config.toml
n_layer = 17
d_model = 64
n_head = 2
n_kv_head = 2
head_dim = 32
d_mlp = 256
vocab_size = 2048
activation = "gelu"
norm = "layernorm"
norm_place = "pre"
norm_eps = 1e-05
positions = "rope"
rope_base = 10000.0
rope_fraction = 0.25
qk_norm = true
attn_scale = 0.177
bias = "all"
tie_embeddings = false
parallel_block = true
init = "uniform"
init_std_qkv = 0.062
init_std_o = 0.0
init_std_up = 0.062
init_std_down = 0.0
optimizer = "soap_variant"
lr = 0.00911
beta1 = 0.95
beta2 = 0.99
weight_decay = 0.0
lr_head = 0.0101
warmup_steps = 117
schedule = "wsd"
decay_fraction = 0.686
decay_shape = "linear"
final_lr_fraction = 0.0
batch_tokens = [16384, 32768, 49152]
seq_len = 512
doc_mask = false
z_loss = 1e-05
train_tokens = 141400000
steps = 4790
dataset = "wikipedia_en"
Each number is 128 + 24 x the weight over its row's rms, rounded and kept within 0 to 255. Layers, rows and columns count from 0. Numbers have three digits each. The size before them is the row's rms in percent of the matrix's.

# layer 12 attention output (transposed), 64x64, rms 0.514, rows 38-63, columns 0-63
113:130118141099160123127130126080146131133091197136140138123176138079107143135154118100146176136087112085127132132155110130144159113104167149153124137116178148119119104116114146110113126114099131
105:144138113148138158079134140108126133094105113145123121143117142163151132158132141117112152119136162175119139128104148160153157088100138145153119144161067104144160178148181111145113158135127140
104:080166118101165141120138108096121111124130149101105116179120117188096125140131114131144101119167092126117115119139127160106097086117150149123127102103114127096134087161152113143081153112120132
103:103115121129154164127192122115106106135180194121153168107122085101132142074136115123158104126124120146112122123094105133106095110164139105127101146142130133104144139125128174119136110138132117
096:109145127147220123088092133080140147133148118125136137149095132107130107128104138151108112108104094113149131123103137114173140157142114097160133138130116136170138131094145146115123079156116118
098:136096149131121145121106111137182115141111102137096096159121183124150130101124163108108118094101128126142110106165202131139126112139140153122146083124143100131123099125078099127138134164113127
086:159107158127128144152115103135113144152054141152162142171141140090111125119097135105107105118100106159151120119114126192149120115123141111147123151114120122139160135108064137112172131125123117
091:121141144150154082123128111138120112138153124137111108186204157156091142066155130150097116129126112097111117121141133129121129130132108159101114152147149147142112147075142100133113132125154100
109:148066148144111111129105111128163133123111188175126110112128110148135164113142116109101148139124120121159096128138121108109075131144135123149129156103153117168070129149152088094132127143108112
089:131110111121122166090172121117132129160130097123149063145134159131104137140154192167135125122127116123140114142099184148129097129118080140128139113121161145163133145170127152142108099126114144
095:111136131105140124131148109112121147179142117142098119128133180107131097107162093160134122128172163072121175104089154085153131106128151148127148109105138093126149121114143103099118106115157110
086:131136126143149095191155147105120135163138133145139174122142109169151111129129116161147158114106173090174150153156109110144148131136114106138137148167175170151128114143150136124156119133152149
086:094138104086146143151145159118169136151192158124137099125155108102139120125100126080124122145156150127157144143138160158118129110119130114119094109125108153097108156100085174112169144141137118
088:132121144144150145099144143130162133122100121177122101139102118140118151087120172089094099089107149149161094105129132158085127154144114214149130139126136148130112103137109144122137144141132122
104:130098150130145149149125146185075133159129115070154107105109115138133126099146135136164163130130147107155139139146113105082128133128172140154130147146162148137164136107123091138127137149074150
094:146080101100126135156114139112163084093124152068132152125126144143151117185138073104154095142129130143136115130140143132152111142119153131129139162139155132107132141139120124132166186135155155
094:108122149134158116150123062107149153110158140173124118132157145147127138101121163177147162144173117140140155111125131136147142124158133201140118134129122104091125106130116165169142116142146128
095:136134138161181138151056102114149113145128092151143082122179144110124132129120131147117109117127127160170148119123127145130123155133115090099136165150094084149126132128123126099155126110078121
097:129103170128120183150191119119140136100137114158122127113102078124145174131104112087125153115099107122111120094162121072130144121113143148127162130159116130085102148149146129143122119099122131
097:085150124122130137131135160114099125169143140140110147128119104132107107120177110168176120151126150172150179093098154142142167127121116138122138142135130168081129124102100144137120092078141120
111:180146134124136169121153122130154131127127144159106165081121154154144158131151085125125116143136106130155126115122147104119119141079163158114125111136135119132196094160151099126135185148128133
098:091131106137130180136059133163147133145128109121166130102137145136105083142187136172146140167154137127113150166146134123152112145121094126094148143148165115125123149153117096135134133153121137
090:101123109164097152094141064137136137076097088113123143120081105144178097096116157150133150121169135137113148137112124113123104131105123143079122145140124148139116150162130109156113140124099121
102:142151134116149103158121129101098148124115131148123162137147080098168128141150089123153149141132104131142148147100145109089101113164125080139097136108151143156098116115103090098110113083082110
123:106110137129108130145129132125122169102106076111125131133127127121127122100143116135131120098126095117113103121086132133177091114084149121200164158127133137151110167089147124098110161155111089
100:117125132129104153132150113141096181150085112147120136129111091144175154116151116095141164103145108120123141134099161104154143149122127139187150173148124103123101157125168127119128144177156110
# layer 12 attention value, 64x64, rms 0.599, rows 39-63, columns 0-63
099:107146185095135112117116163146109106127116111134142144121159126153149097162124173155121155129140075123142134112127137149106135105110085160130109124112146139178091111125139086082113135152087137
100:130117135101128096101123136129123085152160092151154150098101121139121135119156141140133109146088134091115151125159157111149131123166158139105158083153125154104099130087182150096132131166164123
106:165131124121124127089124082122149131107120135134124137131123121135138125158119156120142132160115134095200151157164164167107109128109142088164145145128192142119099112139129169146112141154147168
093:140105080128120128167067152119129126136118137104154136134181115166157144130112114117119121123148138092138107114113142153125085167176118142085124159137133190121159128127122129143102147144120162
100:102080128111145116153113098149106155128129179073138103070108156119134152165156116149113102094153158138101127100112110112121138125132109150121126137121108122100140149098124123085127159079130112
090:123133158113109102117128138135136150100149149095151084118116115139137104134109100134168186115126096086154089092106132139135156145109108144167117147137125108114153151141154118104165097081174131
096:121127145119131144181145068095110194139168154106129133144118133134138136129118104135115133117143145110137118118127143118111141183154169137133156108165090117128151068127107147116143149169111138
109:103096157144135123124169098114149145154145117098120158097131214114119131129110129108131138114151144187101113083101125110151154127149114075155125113107130130145154156115122160114128121135125145
089:102119116136125144131132189133112135127173143110201102128111146137103156152136166112120103128168142117124121147138128141148141145132133142119153142117203106076121123094142115100100097134136128
101:144151124076169113132138137115120149087122132132136129137127141143104119102153138141115083100172136082138168136170086122153100135126120106110094104139104181123168102079141129127115158122132118
076:108124115157169135141063117111174124101139156139097130126137112125125138121116091117120156104132098144144135128171095116131128083154129116139137095128089117089163158138105122186093141157147124
097:144127114153086114085143118112114115138093106136190093142106113134142102151160090169142099134125104111141116121137086130060136113141142129125132108092142114116122165104074133150123123132118145
093:125099136118115148113094143186080139138174138112123113136121171111160142178116105093130134156118176116127104096128125157162148151122148138171135120104106128134133150088113142090112146114157128
094:070185123101140133131118165158143145112144157113074147138161186143113110124129141110095083150095138103129107160124108107091122117115146122134133128149124158091116126149109157141144102123134115
094:137131195151117111117157143116159135135102081129095108125108097177103150145091111136133135130085106151136123128148084094119103098139125133111125125108155118175137166108162156145108151116132108
088:152098090113126144130157105122106134159086136123132142125109163092085124131154101152119142087091131143110133128180134135180116108112132109132131158151100152115108083106121133077110120116159160
104:118153137142090147143094116107129178123104167113149130080119161138144146127131118131154125060117122118127118145096150157160105154154146156107127100110116140165149160129128093150141087111120168
098:111112104122185122107135130141136132129136131136089128109113120092147106121133152119161161157095152162108090148169123140068124119085117122120113132083125105171113165146148150104121152149142163
095:161138076086138120100113119161145151090155102140166121146120102113148127112139130113108115150103100108168151146140107149174070106129134125111140127131124062126153085147128120148138128120140146
108:135099157106154168152163128084123117150136127126071134106127147117140104113147154149119107187128144099151131123142100113164135079122107130136085115148138123160143178138152141099095136133154112
096:130139107140115144111148154147107150137125139103139151116142113161111160104140157129128079066153107087126134137126155082161101144151117109101139090120110096114131146167135128144087105095080109
099:096130098114141147143122151168093078142108145130127133118122164126087118132120211133136139111158109108116147121134132104142124122124148147173162170134121094122125149143142134121119155147063138
096:090115102147135134157113115112162121085115111109142153122124148121081127099181136108118117142109070163172131104091122133118127121118138112127093111155146126135139128136183142171154117130132180
116:134121164086144100147118160103093106150144114108091172147081150163104111155147152140096178138138097119142108125123148142121123177137102140110105149129148123161173127119103153126108105132149143
098:117123145101156133114129125130122116108122114106074143153152114175110115126161153131091160163128107140070108120130116115136128151072135123128080140141145139134175119135111135096075125105103169
# layer 12 MLP up, 256x64, rms 0.596, rows 0-24, columns 0-63
106:123115137130149119131145150118137202139140109085095129158180153125177120091148161116119148163146098111142170102150147180146156086152133142115113132144131118133106109125145136122118116117125097
103:099090145141105105103161098118130137169102105198106134122193141129101125123160098108148083098114164101163113122131150153136119122124145134123104123126132148127151143124125143139110091114156099
096:153175119121132127167116166124136177136112099095132136123177108142048134108120134107133104087136135141108148141087171151157148085136126145115116149135126146121155126108139126137152102118147140
096:134152140148133106152117138105184163170123086132061137094151129097124123104138114127175122104164115121080127136116121129135129101146104114126093134163102104100124142142133150168137147149107105
101:165130134138141066143115138132153121173081143143099150114150150104135118141102094124139095121147064131119123112147110121098154107140106079145154127095115135110119145125153120110162089103100110
104:127153145133132105138109101150109106107116123180140129106149102156131134090090155094154096106132073092113111171137116107163090119123122096128126122174123141134113153128095080109098153116131118
103:107124122088103101102090131147117130129076167081105156117153108105123114132118118133134130085149106127095144143105156122154127153141145140121096142165180078125128123161169128137145142107147094
094:150144130135147123188143107141093123145127122161137142103142109113141189137120126110123123150143116135124138140160102149173140155151128116117140063160124129185115131177108092094106107131133152
111:091141132110110131121130119122075126122132158103113169158121123112115133114105166104127106141150087098104057120159130101098133158165145102088147131150129121142107085144139152159149157135133149
107:129104124140121097126148125141125174108120116151121194155128114168118127118134157113136108111073106134124132136109126166119123109167157107122140141099177099174141157139123090160170117113145095
104:124141153149179139147154102149114154132119140124130148148163127149111086127091123157141157180145105098133165139125122134113117127131141088118138127172180095139118122158110143142150092128188148
095:095101169147143128113114111163125139185142094097087149092131137114169123110125113144101098125115120127156134139129159127105098100135155124106127160112172123121087129155176152162100128137153110
099:129126165169150118144128117135106137139172139141156117138154163148095115104137141143134111112143107140085118181130144094119121130134133097088135170156145144101125104157162097098152148073093110
103:113095101109121104151135159096147151128133106098118126165112134160132154126134132161142084060155087123087096146136100139133108129174173119121156131165107104126146105142158138129136113119141153
101:159114122146145128139141130151175083117108152102168143154100101137098147113146108166103124108099071111143116144151153103126125114171122107089133162140126147102116146124125110112112168142127071
098:119112147144094130166135092118183120080145084101132129157142130170131135150102150127127128105132099109122118165140138168096136116118115173139094113116136160121124158106143111186152123142090136
099:173132107078118117147141146134163145136126124093111148121127152147095075105104094129139119125124074144149146142097142108124159092136133117158135149139098145158165142117123146111152091122152070
101:072099109151127098146111088167094094124148135180106133141158117140156117136140079107072112165144169082155141128111129115130130129129116112078157149131146125138142121143115145123135143118124134
097:160137123141123100141127132174137160148112142115151096182110153096132131134062117111080080134114113141081128128135159145130151119151158121126112151161111169152108138147155110131149133125132090
095:093166137111141107122113083092105135098122107133150128148134126132115154079154149136112122130145140149135116116117116173171108133175132147192137138089113135125142084126099154112148170155149106
092:125097134166131117115094160169101117104171091105099104110118141118103088095126146117107111131149165158086104138108118118153117075113147149119135137158123112105159111121101142123167105100132161
100:121137086096132106110099113122104089162130101080146113110124103123130069129105154132178144163080107116143119136120140175123100152123123108125121142120104132110114137148136129126198145108143139
094:095120139125147152118168137139168124133153107101138150176137125099127137104107092119134093133159091137105165173159120111167135127124117085115098133150114091159122126168149128076123099132110146
106:134131114139121143143132111156185129143152107104100087151135120124119150092106119102148096130092117114155132125128159116179186149119164139152098093101144133130121161132181110105159126146105105
101:131141162151155111150123121176108135108174138152164113126084118130135100164089125127112191145157144138105122125121141153129191115109117135136133135093108139116095113112129103129155146169108096
# layer 12 MLP down (transposed), 256x64, rms 0.686, rows 0-23, columns 0-63
094:134142123097118169110135089125163103110101136136182135126144117152121162167086127128117110159144097160155082130115128115128158126128101159128147122128124139113140136178124093161172149179107126
091:121084147120176147105140095113144132100107113169145135123184152096114102113133114137124120167127090147075135110109122096129102191142140134102124092135139088157125141109122126154124152107132129
097:136152133082134158143153130159123151169156117133141177115057112116140106167101118081129123118105103115151128094149139133143117117127145121097154109125142119129133144179085119098126139088150120
101:197137095114128160118119102142116110121131173135112120116098154122131121143121155153070153167149126096155118129131137161137135137105158090127134083114155110146133118110094146100158138120179114
110:114119119143138095123141074106153145170205104103153154116081124119104137128128112130127140134111099132161117153118151115150114101135149136130136104156133137116162099097178103128119142149137178
106:129135109127092144113108132146093094086106155113101127163138106163129084158100159130151152120133137156100113117094132135138117149119112075104126075120121189124121171157112118148132134160129117
093:137137101129132177114131106121164123107138113126151113120113118124119162106149116115134103139114113187178084115117085102167109159105095152132100127153083172149142107139112146076125122140122132
084:139133102116133116142134151141140161128120139163101116151074112109101108098105123099128117115171146129144130148127157179111170079099143107136153135146106147089090157117144182143109090122123113
105:121150119135110116155154144131130144124144146123057134159079114154100096093131128112084162155126163150139120115142123123071110151118158115120108136104165112106108098148078119140102136137145149
100:138115152131155129139102106124142138146133108147135121065114112151080109116118071088157100147136094164135119122135129146113142132119086194117109148130079110087123128123122108118128147150112162
101:110148142167184150136127137140136113096119130128108116149112137078137118120168160143111115106077125154114115103127137200134153156130124094118110131078086127114144107162138117129118136132103163
090:119157152108142161123136105115107125134147099084138134141156134154104161184090128114092085134133089143119165139148106123118115109102147140117113071141138128129117109173128113149161124138186141
101:156138118151082097159120132135102169111083129118145166126108138108126128158166131100164144125141124106121101102143120087112158117167173100133109115096128093137135167100096132122133155121163164
094:118130090124149152076125107139109110159100163121153126104162113111142137132113103127100129160143131131140099116101114108123120128079075067116126116139142138153175154145126134145121090153116078
106:127134104084157148130146122129141104127138113151088127126119108096131099128131189123165121149132151134110132097129103128135111129108132123113134110117120170163103079111156182182171109154134085
099:133155136126083142140109147161121171103086125112113088121110142171121126106122178092144124102132140125125119141123113143132094152086167136119198116128131149130123123111165145170134151085130123
108:156097136136089099129157135144105104147095161178105134156158130133165084132140153155126168096109152129133109144145107182129123171140151113118134152153153120144100103117133108156098116109106099
097:083112085140099108145122096157150173136174116097127103131079100089122125168138138121117152145125151112160142144103097157113109077113176140103127128125124130090141145146118122142146134145151142
123:109118136157148136123137136120116107129134102119139126135145157110125119110123168115113072142150162200102078131127163167154098137152109137136117131089101098121128182112131117159152105095145149
096:159119125112117150138118163143157118153119109107133150154115110146138139145121093101126130179099128143155136133117151154099105138137107090094136103097114135157087142134162129051113149099178112
084:170134147133120136124179116162114125151086137126145148168139149140127156154137110145127151119116105125182133115143136088152134114133109114140169156106155147155127145146117151145045086130133133
087:131130109130094109114105137134147141144149168102084135128112174132138103102113087146105088124144130162114110130096108086124120148133120147154137095125128160126125124151185120183074142141090130
105:136131166183096140133139103094120128159091102117129132165149119161112150130115106135121174117136107155134132108099116138183124151160137074119114123124107151110146162151092110154097114120110089
098:138117184121177096108133125082106092101093160151096108117122093102127143150114136151134124135131114131110167079090134121157152132138105157129107155166090120154133114130136107096111104143153141